{"n_layer": 12, "d_model": 128, "n_head": 4, "n_kv_head": 4, "head_dim": 32, "d_mlp": 256, "vocab_size": 2048, "activation": "reglu", "norm": "layernorm", "norm_place": "pre", "norm_eps": 1e-05, "positions": "learned", "qk_norm": false, "attn_scale": 0.177, "bias": "all", "tie_embeddings": true, "parallel_block": false, "init": "uniform", "init_std_qkv": 0.0442, "init_std_o": 0.0, "init_std_up": 0.0442, "init_std_down": 0.0, "optimizer": "laprop", "lr": 0.00272, "beta1": 0.95, "beta2": 0.95, "weight_decay": 0.061, "lr_head": 0.01, "grad_clip": 1.0, "warmup_steps": 237, "schedule": "cos", "final_lr_fraction": 0.0, "batch_tokens": 16384, "seq_len": 384, "doc_mask": true, "train_tokens": 144400000, "steps": 8814, "dataset": "wikipedia_en"}
Each number is 500 + 25 x the weight over its row's rms, rounded and kept within 0 to 999. Layers, rows and columns count from 0. Numbers have three digits each. The size before them is the row's rms in percent of the matrix's.

# layer 7 MLP up, 256x128, rms 0.158, rows 64-97, columns 64-127
113:504497482517461543481488492469524536483495449515515444524507509508485549527453531485479514482543448484530536500477498488489512545510521491499514521480503496521505508525520526495495526503516465
108:501528561507498505503500483501547534489490464487525459455562457427524545498499488457467439510511477511472510477510502479492488480489492481494464520511491491478464499529506527471499462504524472
110:516466482491487526519472452464509479508479491521491536522488494504567532513497496547511562523449453478512558490528481478508462533490511485506492470500522510496481477521495479513496468490497539
116:518533543498506478475468473484511510485466494556489519527505460520511503523546514467455535454490479539466520482482456486492524537512481483541457525495481493481490459507521515453538504537494529
095:527519531479496514502474489500490488509523522491484467492479532478472511492455489547482497517515520459511471513514519490509503502473522497511506500507505485560517470515471531502438496456480516
087:482495500540487500504550526490525494466487504520499516501501468507527478495477461494488462476520494478522494539529552486477491558547516466509559491532504504513516466524499497483499458478482507
131:512494523494524502462458456522506445508540504500512526545508527487505487519493508452493505498470486535501506472486500525481451493533480489448445520518539518500468500519489537506506476490491473
102:507511470497478496529489518536502573534499499533496540514500487511480523526478489485480549495540445499502476493480486519525543481526480503513518469508505483477489508539493509528534483498477494
102:498476496517472494484561501493507537496484485482488522499514497505547525540446470462460477476553514477482503556544532479514494471482506475493541531534508494522492494511523498517500480475496503
089:493454517491534507517490556486566500537513517490484491470501482503494481462489504514528493489482509481506520458485498525504485520560483451512488490525480478510478476486483477497495512495490539
116:490491508499464499512485527496533503480526541513473438505460491495489490481509486477534465511477482475521466474512457517515518511561560492465523540530471527487493531516479453479506502477495535
127:518489533500490500467542497483491474510484463442492492519512458519509538543501460535508506570510504496499484444507508474486473431525543511423459455480523507510523534501490476505479543476499478
092:490525478488491483471479516547555531511527537512526477471498483487474465497450505514528498517491453495496520510516472471544501508513480503527514513558481516479504478510510536513473485548477514
094:487475484481462499543510461476477504527483482526513542473505503498504550551488495532458559515479492566472470502513486498471532520507490497508475495503479544512454514491511517516492501562497465
106:507492554487525486473477519505516521511501457518520512526475534509473491493503477445493457487504527486451528507500457503421492526456448473530477497534502525516490472534513525501525499479494485
090:528507540472480504504489514522490529495463500492492476510511529510503486532492487493492526506541495477513543489517535499507499528427518513473493489481520476463473499517498516517438516515500541
099:489528488498523502488508514513481486510507543497503486511494467506518538451511535513540501503509536546502490505550479513534564459479501522492456538503467502484493520479478519432467476491439527
094:508512504516510532507492538499480507538478466496468542440512489479535526522488483528483515548489489547490489505466502479512497474531531518483463485494464499474524496485507519524471539543483512
103:506526493457516495482507483490497544501508504529509493522485484492522526529523523538494548499530462492506504513494491484517503485498490532522508503477518511481460470537504541536525514534498461
090:511531496473491478492531473501485503513452468500487514465522491509470505507502507538457502509502487482508480475532496524469508476481491486486488512478556530509492468517494490496523487526537459
102:506495526508514523518498497489499513533449510508526516499523540499503473485488502508500492488495483468503507550520474477469520510468500481500495505517467485502529500487503506514501481511487473
111:498487524510485465525490501494506513430491487497540569512497508521494494465480481473513526479500505481531474527500479465477535515490505490538512482508537485465537516573500505515474492510502484
088:497474509485511538530523451507484539512490524507505553534495511483478513517509524469509508474536518498485492520495486544451508518478514499544528518509529486498491510500493486526524498521473513
114:496507525511467462499470473476526518501508513502511450554489529470526500445530519509526509521529458502486509487498504486471563496531511518499481511539460507483514506491507520486491524467501516
116:504505518507524504498479488519524504498510492544473519544522487525482465557519506504502497492516521534501478513475497489453477503494545521502465523513493495479513556474525435485493471493531519
092:495498515509530506501483485523505478525493520537487496484540469456508494494505504495507506517514546505500478524528531476488461492549518506493449509494533526496483512505510461504509494541530485
080:513520511486529484544450483500507504479532457508491530479537512469486506512519506499501480516518513482495486489466483513500476506522503461452489492509506583447457503450516520489508471549517477
097:506450471495497501510509478512504490497491505561513469524506513472496467474501549492499528504538508489511526517526527497513551560498499545541528500507509442513434455533496496512514472497497516
097:490530522510491492568503499567483538482507523506538500482495471519480520514547497523501479510503512477453436499453485498516487450502541492468530517477491479481488542499496495461492476527483529
093:531496489524504501507456493518503493523531520484499483488473511435476524505544501490499503486496475472500551540487476499507454493500492526528477504495505508500438466485490480479513495515519499
114:515525519515524498460447512482523456487476496523513480547495482495533498493486514481529466510514512498522500456495458490523459537551522528495512472494490483499536504499486502505461475547501525
109:501490494508518502496486497550514553470545517487518514558506470481460505472482508471518522468551489478510485503481497501488535531522511506547529545451497528548499473545506532499490553526499488
106:516521510494487510538496506472491471474506489433485525508496502520474451459488566463495499492501504475517513505512534496494507448514473521482465470493500464477522524486479514528475512504500518
090:524515535477453521551502451510478496516467475493514516468491477485460536527514497472471547525489526476470498515473514481524490506465516487507536521453496534496525539489510490500468512534501509
# layer 7 MLP down (transposed), 256x128, rms 0.141, rows 64-96, columns 64-127
114:502529468483522477509481528505499474500458523453483454517533509497478515555531443550488513466552478526495497457486500510460505492496542482498479478556517497487557541491491428490463498496532517
108:497507484513470522471498494505529511488498531524486492476491507511484530496507508509514485509528505474481504508548477525462510483471506516443507490499495543516490483442493550508568489458505520
112:485447543513530507511494529539509539512521478511518511468510490481467476540455523499494524501471482497495519499498505475522474502475509498502508490500517521485494483472503469533509532504512454
099:449501469521501509534474530493526522488513509502469513467502423519556545505437458504520465526528532473495509424479523487484485476478497503476520500481485469510503538496505457491548520523531517
095:512530496519463481461497533509478488502479529477487503508530482506464503517556489462496524491484453496514534548502470466489529459483501487473508559506489507469515495501491485519454520476505524
096:501521524485450509499493494504437516494463476478475512500425495514502506510515525502495515511518530508528524519538477502469522486478501505478479518528517451480472512474454488478516544528475516
122:488513470521470485505530460481475503502495516471544546506485481528541491455478487495506498460495542489525492487531463468497487462478493518500520518507510508506529531490463514502541533495515437
108:531469473498471501479443518532508491479504516545535507518502511514491475500516470487538499512488509513499503561493464492467519462486517542509505492519539462470478505516484466490490492506530513
101:487518459525475497507525462544513456492509532514524493486478508521548476495475513495474483461472470536503513537523506477529496509493510508478452500538521486499531477491516513505479462469463462
095:499517489486497493506519461500503479546501480510518487535465535470480490503475555507525489519480489462504487486505507512453493500486468468472529542521455498482556494495514500471543522516538502
112:514513476502476487498536507486488496507466512505485523486537460486513503480468472511475493472545468479511472537505476488497536508520458499504511443485490531516519504478526539470482516506483515
121:495511507514472487495507527501547488500521527522539488541512527524523546460474539507513531498479500514496476487523472498507492472437442513482485476498492505527519490521521481494470507434531511
096:499491531497480489457524461527479522502492480513506486439527519502509545520486523472539484490511502498540492490502485501450474483519461487512522451475498507491513508463490532490540503512517434
089:494513530539474455456555510506483530509484499471497495489464533475496488492522513511538473441482544504502466515479482513465526454481456490509514469479481495523544540512497475483534506480531511
099:553491488532471501530496455490456538494501498496505507517493496483519495476540503512463509521486548452492476514495497519489519457483501503543551506500510481510525521482465501514508523506534547
094:472497490492434493491533477519467462519494513483539505471472476513506497512452493504504519475527434473475509507550491521515512505569535525517504472532509498496523487503499511507545494487500476
097:470505481492499521527483478492515517512540504489489495477528519459448487538506458473451452514488420476529519559500483497539505501497470503520480486510520486515493524483514459506531476491533466
103:519460535530491503526507510518494539485556510472483507486507479492470527476497553491575474492520491488504468494531488515542529512462491517474522478504514484499491479529508517502550482479521507
098:471501481507488509496515460519546508462506532509556502491536478490497481467472460523518504475504576484463547528487484457515521530502516461527517486478479524482459535524505481544492501447525522
094:520548507522503466523517495525534504450480501449553480549478532529511474493501449452496542494487486500485517507516493504513472466506508515481533502487518527504485499475485474516447457534444496
094:493516502505519488563519475479474522445528488483514519487560524522486487522492498457472524513506479486526469498499518508459522510505491483528508467550486522507465506464512502528471510526466486
106:525503530494496496542528428531531494495498490509528497503485491464502484503493537536482496512532492502513564471479522530479474494513516484493500456441527509477522476511499505480526490486509499
096:494537518470471499443520512479538479507487473509532515512564511510496525512477513512524467519491497491516518552505502484484498453505489493477495458474476521508507496486509552497490496531515478
105:483467514482508483500476493486524540494496482488487536492512502525506554516485436472521525577531509533511514472474505537473499471485496496504499537529518502477442522495528467515484478490543471
119:518510489505525506485499454488549504517465511519523491528474497472534462482497519518556460484518482463528523520500525556517464503505466516454532478551482461500533496479512505499493475486519500
097:499509489519511457501460505454469494495467538448514505481511524480472517499505484479514481477498498469471505523501497542477487497477517485471486466526550519494501503492488518494486474510504541
084:476498461505494520486507488542495475498495535473531470501454479495503478463527473509483535517481506528462530492539486489507485516459529501493509494471468461506500480483525533473493545494489504
093:502480511472439458485466512528484489527511475503539495486500484524509552499499497513499439531517490445473516498496511479474497498496544466467499484509503492487502505498501519503511532478518490
095:469478482532501444475507494473508445490473513533522523513511478511509489490499513544511518533470454529503466523538490502559485537460510515508518491510499469483522517505496510495495511510500496
102:481494501506464498512515443490583522498471530515513490505543490445515498526509506498470503501501508527495502467514545467479478529516515504521489495477500499505543525536544484495480481510553476
112:494483503520457493526534549486466487499498477525483477473495509500478442511534508537490447490503501490478470528482527517532488538522494499557485503504517501483435497509507515535515544517492513
109:510491488491498518510496541503472529497472477479492496557471497492471521505528475528519461514547494462435498481476472428504445520522504506510477482536484500471479523528506509552548501472482497
104:494487479488480476511481523562526508546552450532531502511479504506524490495441475520479526485537496511464518478482488474489488524519454510502505520505512530509484503547503518493483481549505509
# layer 7 MLP gate, 256x128, rms 0.149, rows 65-97, columns 64-127
110:491498477495489500498508495508479475505531578527498501501456482479487471466493512487534518535569504508544545480544470522515551506515502572481499504474496513505465508493503503517506510521481500
114:488497501524473541515539491518490506513458471550518492488491496471551469524486433518476519542491486490514483519540485489460463515424531507483467489555524504532479499557505511490473551511512503
100:497490532508480493525452441480511480479477496542525503553481500506526482508520495474491539481485488514457545494495464479502511540480496484514490522497469511499484466508546518435520504521496529
097:500501553533532508497488491489489476514482512521496459492495473472514490494497509549527515482495526457510515537512514488494494486498469502559481489528516470524540470467482539499495459453520487
092:500490513486488485563472447494478504555527479501504507521483470501497485514491507517525496539492495462494467494536471500524496467533494495445479483495529503523488519531505532528492514511520505
107:469508520503511484499536457491484463514508510544516522545480496493492490510506481476501507474509513549462518559519501531482480500492519515470489498540537492499496517529532538511510458495507503
104:481495468499451507500541534533493462487470506504483505491477503508492524489545519545480507480501510518518536505530502509459512531484454518449506497462507523485459489485528545514512459485538484
105:481486472501477484524522482470477491522522544477504517569512479510500520516507474503502517515503534524492500516543494496484499450497500521451463492515532522503505475509514486492496485494508503
094:517541532502485486507547544513479513519467485484495524501483519544531478519491515479463501514486528515492476530548495493499482501466520478517514466515448478498535503492518485558509488495490534
106:484508553485499516468505483450486475489515458517518498523435513487560491514528490502495467515545511481480496480482512516496485539488551515450502507471510449537501488507510573492496505503497505
110:479510525489490450480556434468481483521466474489492510510489455477502508497504466488500473492536493478484491485516533468509481503523558492485478521539558467518502525497516507484459503436514507
093:503468542524512506477463483510482471519473490486476499553486487491513528519545467483495495487522520533514473500524529531490464473476508507495515422485512504495520484523518494478536506517529492
092:478502501532526522484500519528530497484518518518533475531498450493482470461511497483508456452538490449495513485478499503538477469470503484514552506517520507487541479493502476472511476446529509
099:477488480536515516523521462440487484475491549489504465522501466480517491478494511546556524531539473476523476495533545496562520501537567530534529501467532460490508491479512486486489494489500514
098:512513519472505467475522502503522533473518554494511520547481486496464497490511519488511491496567506472512484504526529503478576543478535507526523548473500481488508414533481516489543513480477522
100:490511557472501479491472530501504463491460510514484498489496493471503461489501438481529509529506486521510483443459471514457507500527506526461504492490554485512518511489516475526501517516591512
103:519472471475503487455516463487480449486505472499496491538491518513504503500494525553494487523478513476536521483485454483473482544453506528531537514471510490549498466546516513510554505484536526
101:508517499504525470496490467475478531506488492503489485493474503495553508517530489530477543487537462510524480522521499485528509483528477541511512498481494488471490468502514570530545473506530467
098:507491504523470523449456480452488507490514513504523435498484505477508518518505509528518492543467492502491493533504506466521473498469523549448525523453476478532493522498504501479478506513546541
103:496508555501517529519497506486506497550464511523555496480500525493491471486500486527504508503498517487487499546539489504499499506460489493517506519509446485506503471501506511511526489519481463
108:485524509535491491519534510544510496539479502508536451509476483462504523535543513505484529462513470523510469474470499516511480515517465494505543510485445534485485462464545482507509470504536486
094:508454497501490480571513480543506481503454512470513504480521479517527495522519514464486467456449541483476519493520498527493458541502447495502545520498491480539481485537537497523523513488509493
104:484505554547476476525509489489484509511494522505506466512484515473525488431517504517552532538520467464494518478468527499474518494508523514502535547525488488499549513516503500468493506458531515
114:466521475516500508486495489499463435502512511533495451555452493473495483488530521545495526495514517477543526488543540483530488521518482508490510486495544507489494504525497506500453493500505514
090:496491483476508499495472493532482495526499514509507493534455492460572554505556500451490463473438510513499503502475495517504536487519504488459495526492476533492490521516517483512483538506539533
086:499506508486459510477475541442475472477481513524509476499478577509514457495504537565507519497501506494507527506520482473507493509496521530494531502480476492481498519493490430527484475451493517
102:491500517486527474490557514505525520494449485532516467530478495480522483479491531529471498487505477494489498518533506524479554544489521502519529527478537458509496416535521500511512543467505466
098:485457514484468475455502474454482489512466474503482545531487564505515501497492481497491523511510513471483509503530472508502540550432459494522495443520473509517518490485521512506516510453527486
102:498512516495527521513500516535499485535459557527494508457490500456485488496476512504525544492515511524506520523479539510554527503553496506529461539510492498491509490477486514500463504490487484
115:492484485493483506462526515520504509518487547529529443532471554526549498540496522520498520539470499506485493524503541493514466529487503540462469499512557493499473481473504536515487503458491503
108:491512457551457479492485524461521501495462513520513467494494457514510492457469498497539496520476468507522469489513482487550518502546535517497477526528489492503479519485514486488497511457513516
105:480526546504479497510481499537502509463471516507489516495481523505495524485503496481508538553474439509502523542513535495485528511518509537510503507489550511516479503532512520437517518492515513
092:500526526536513526533469498445491483449477518509468554480489515517481491441478523483518512510497518497491474567506507489480551477514525501509475529517491475508534514453482492519550452476510521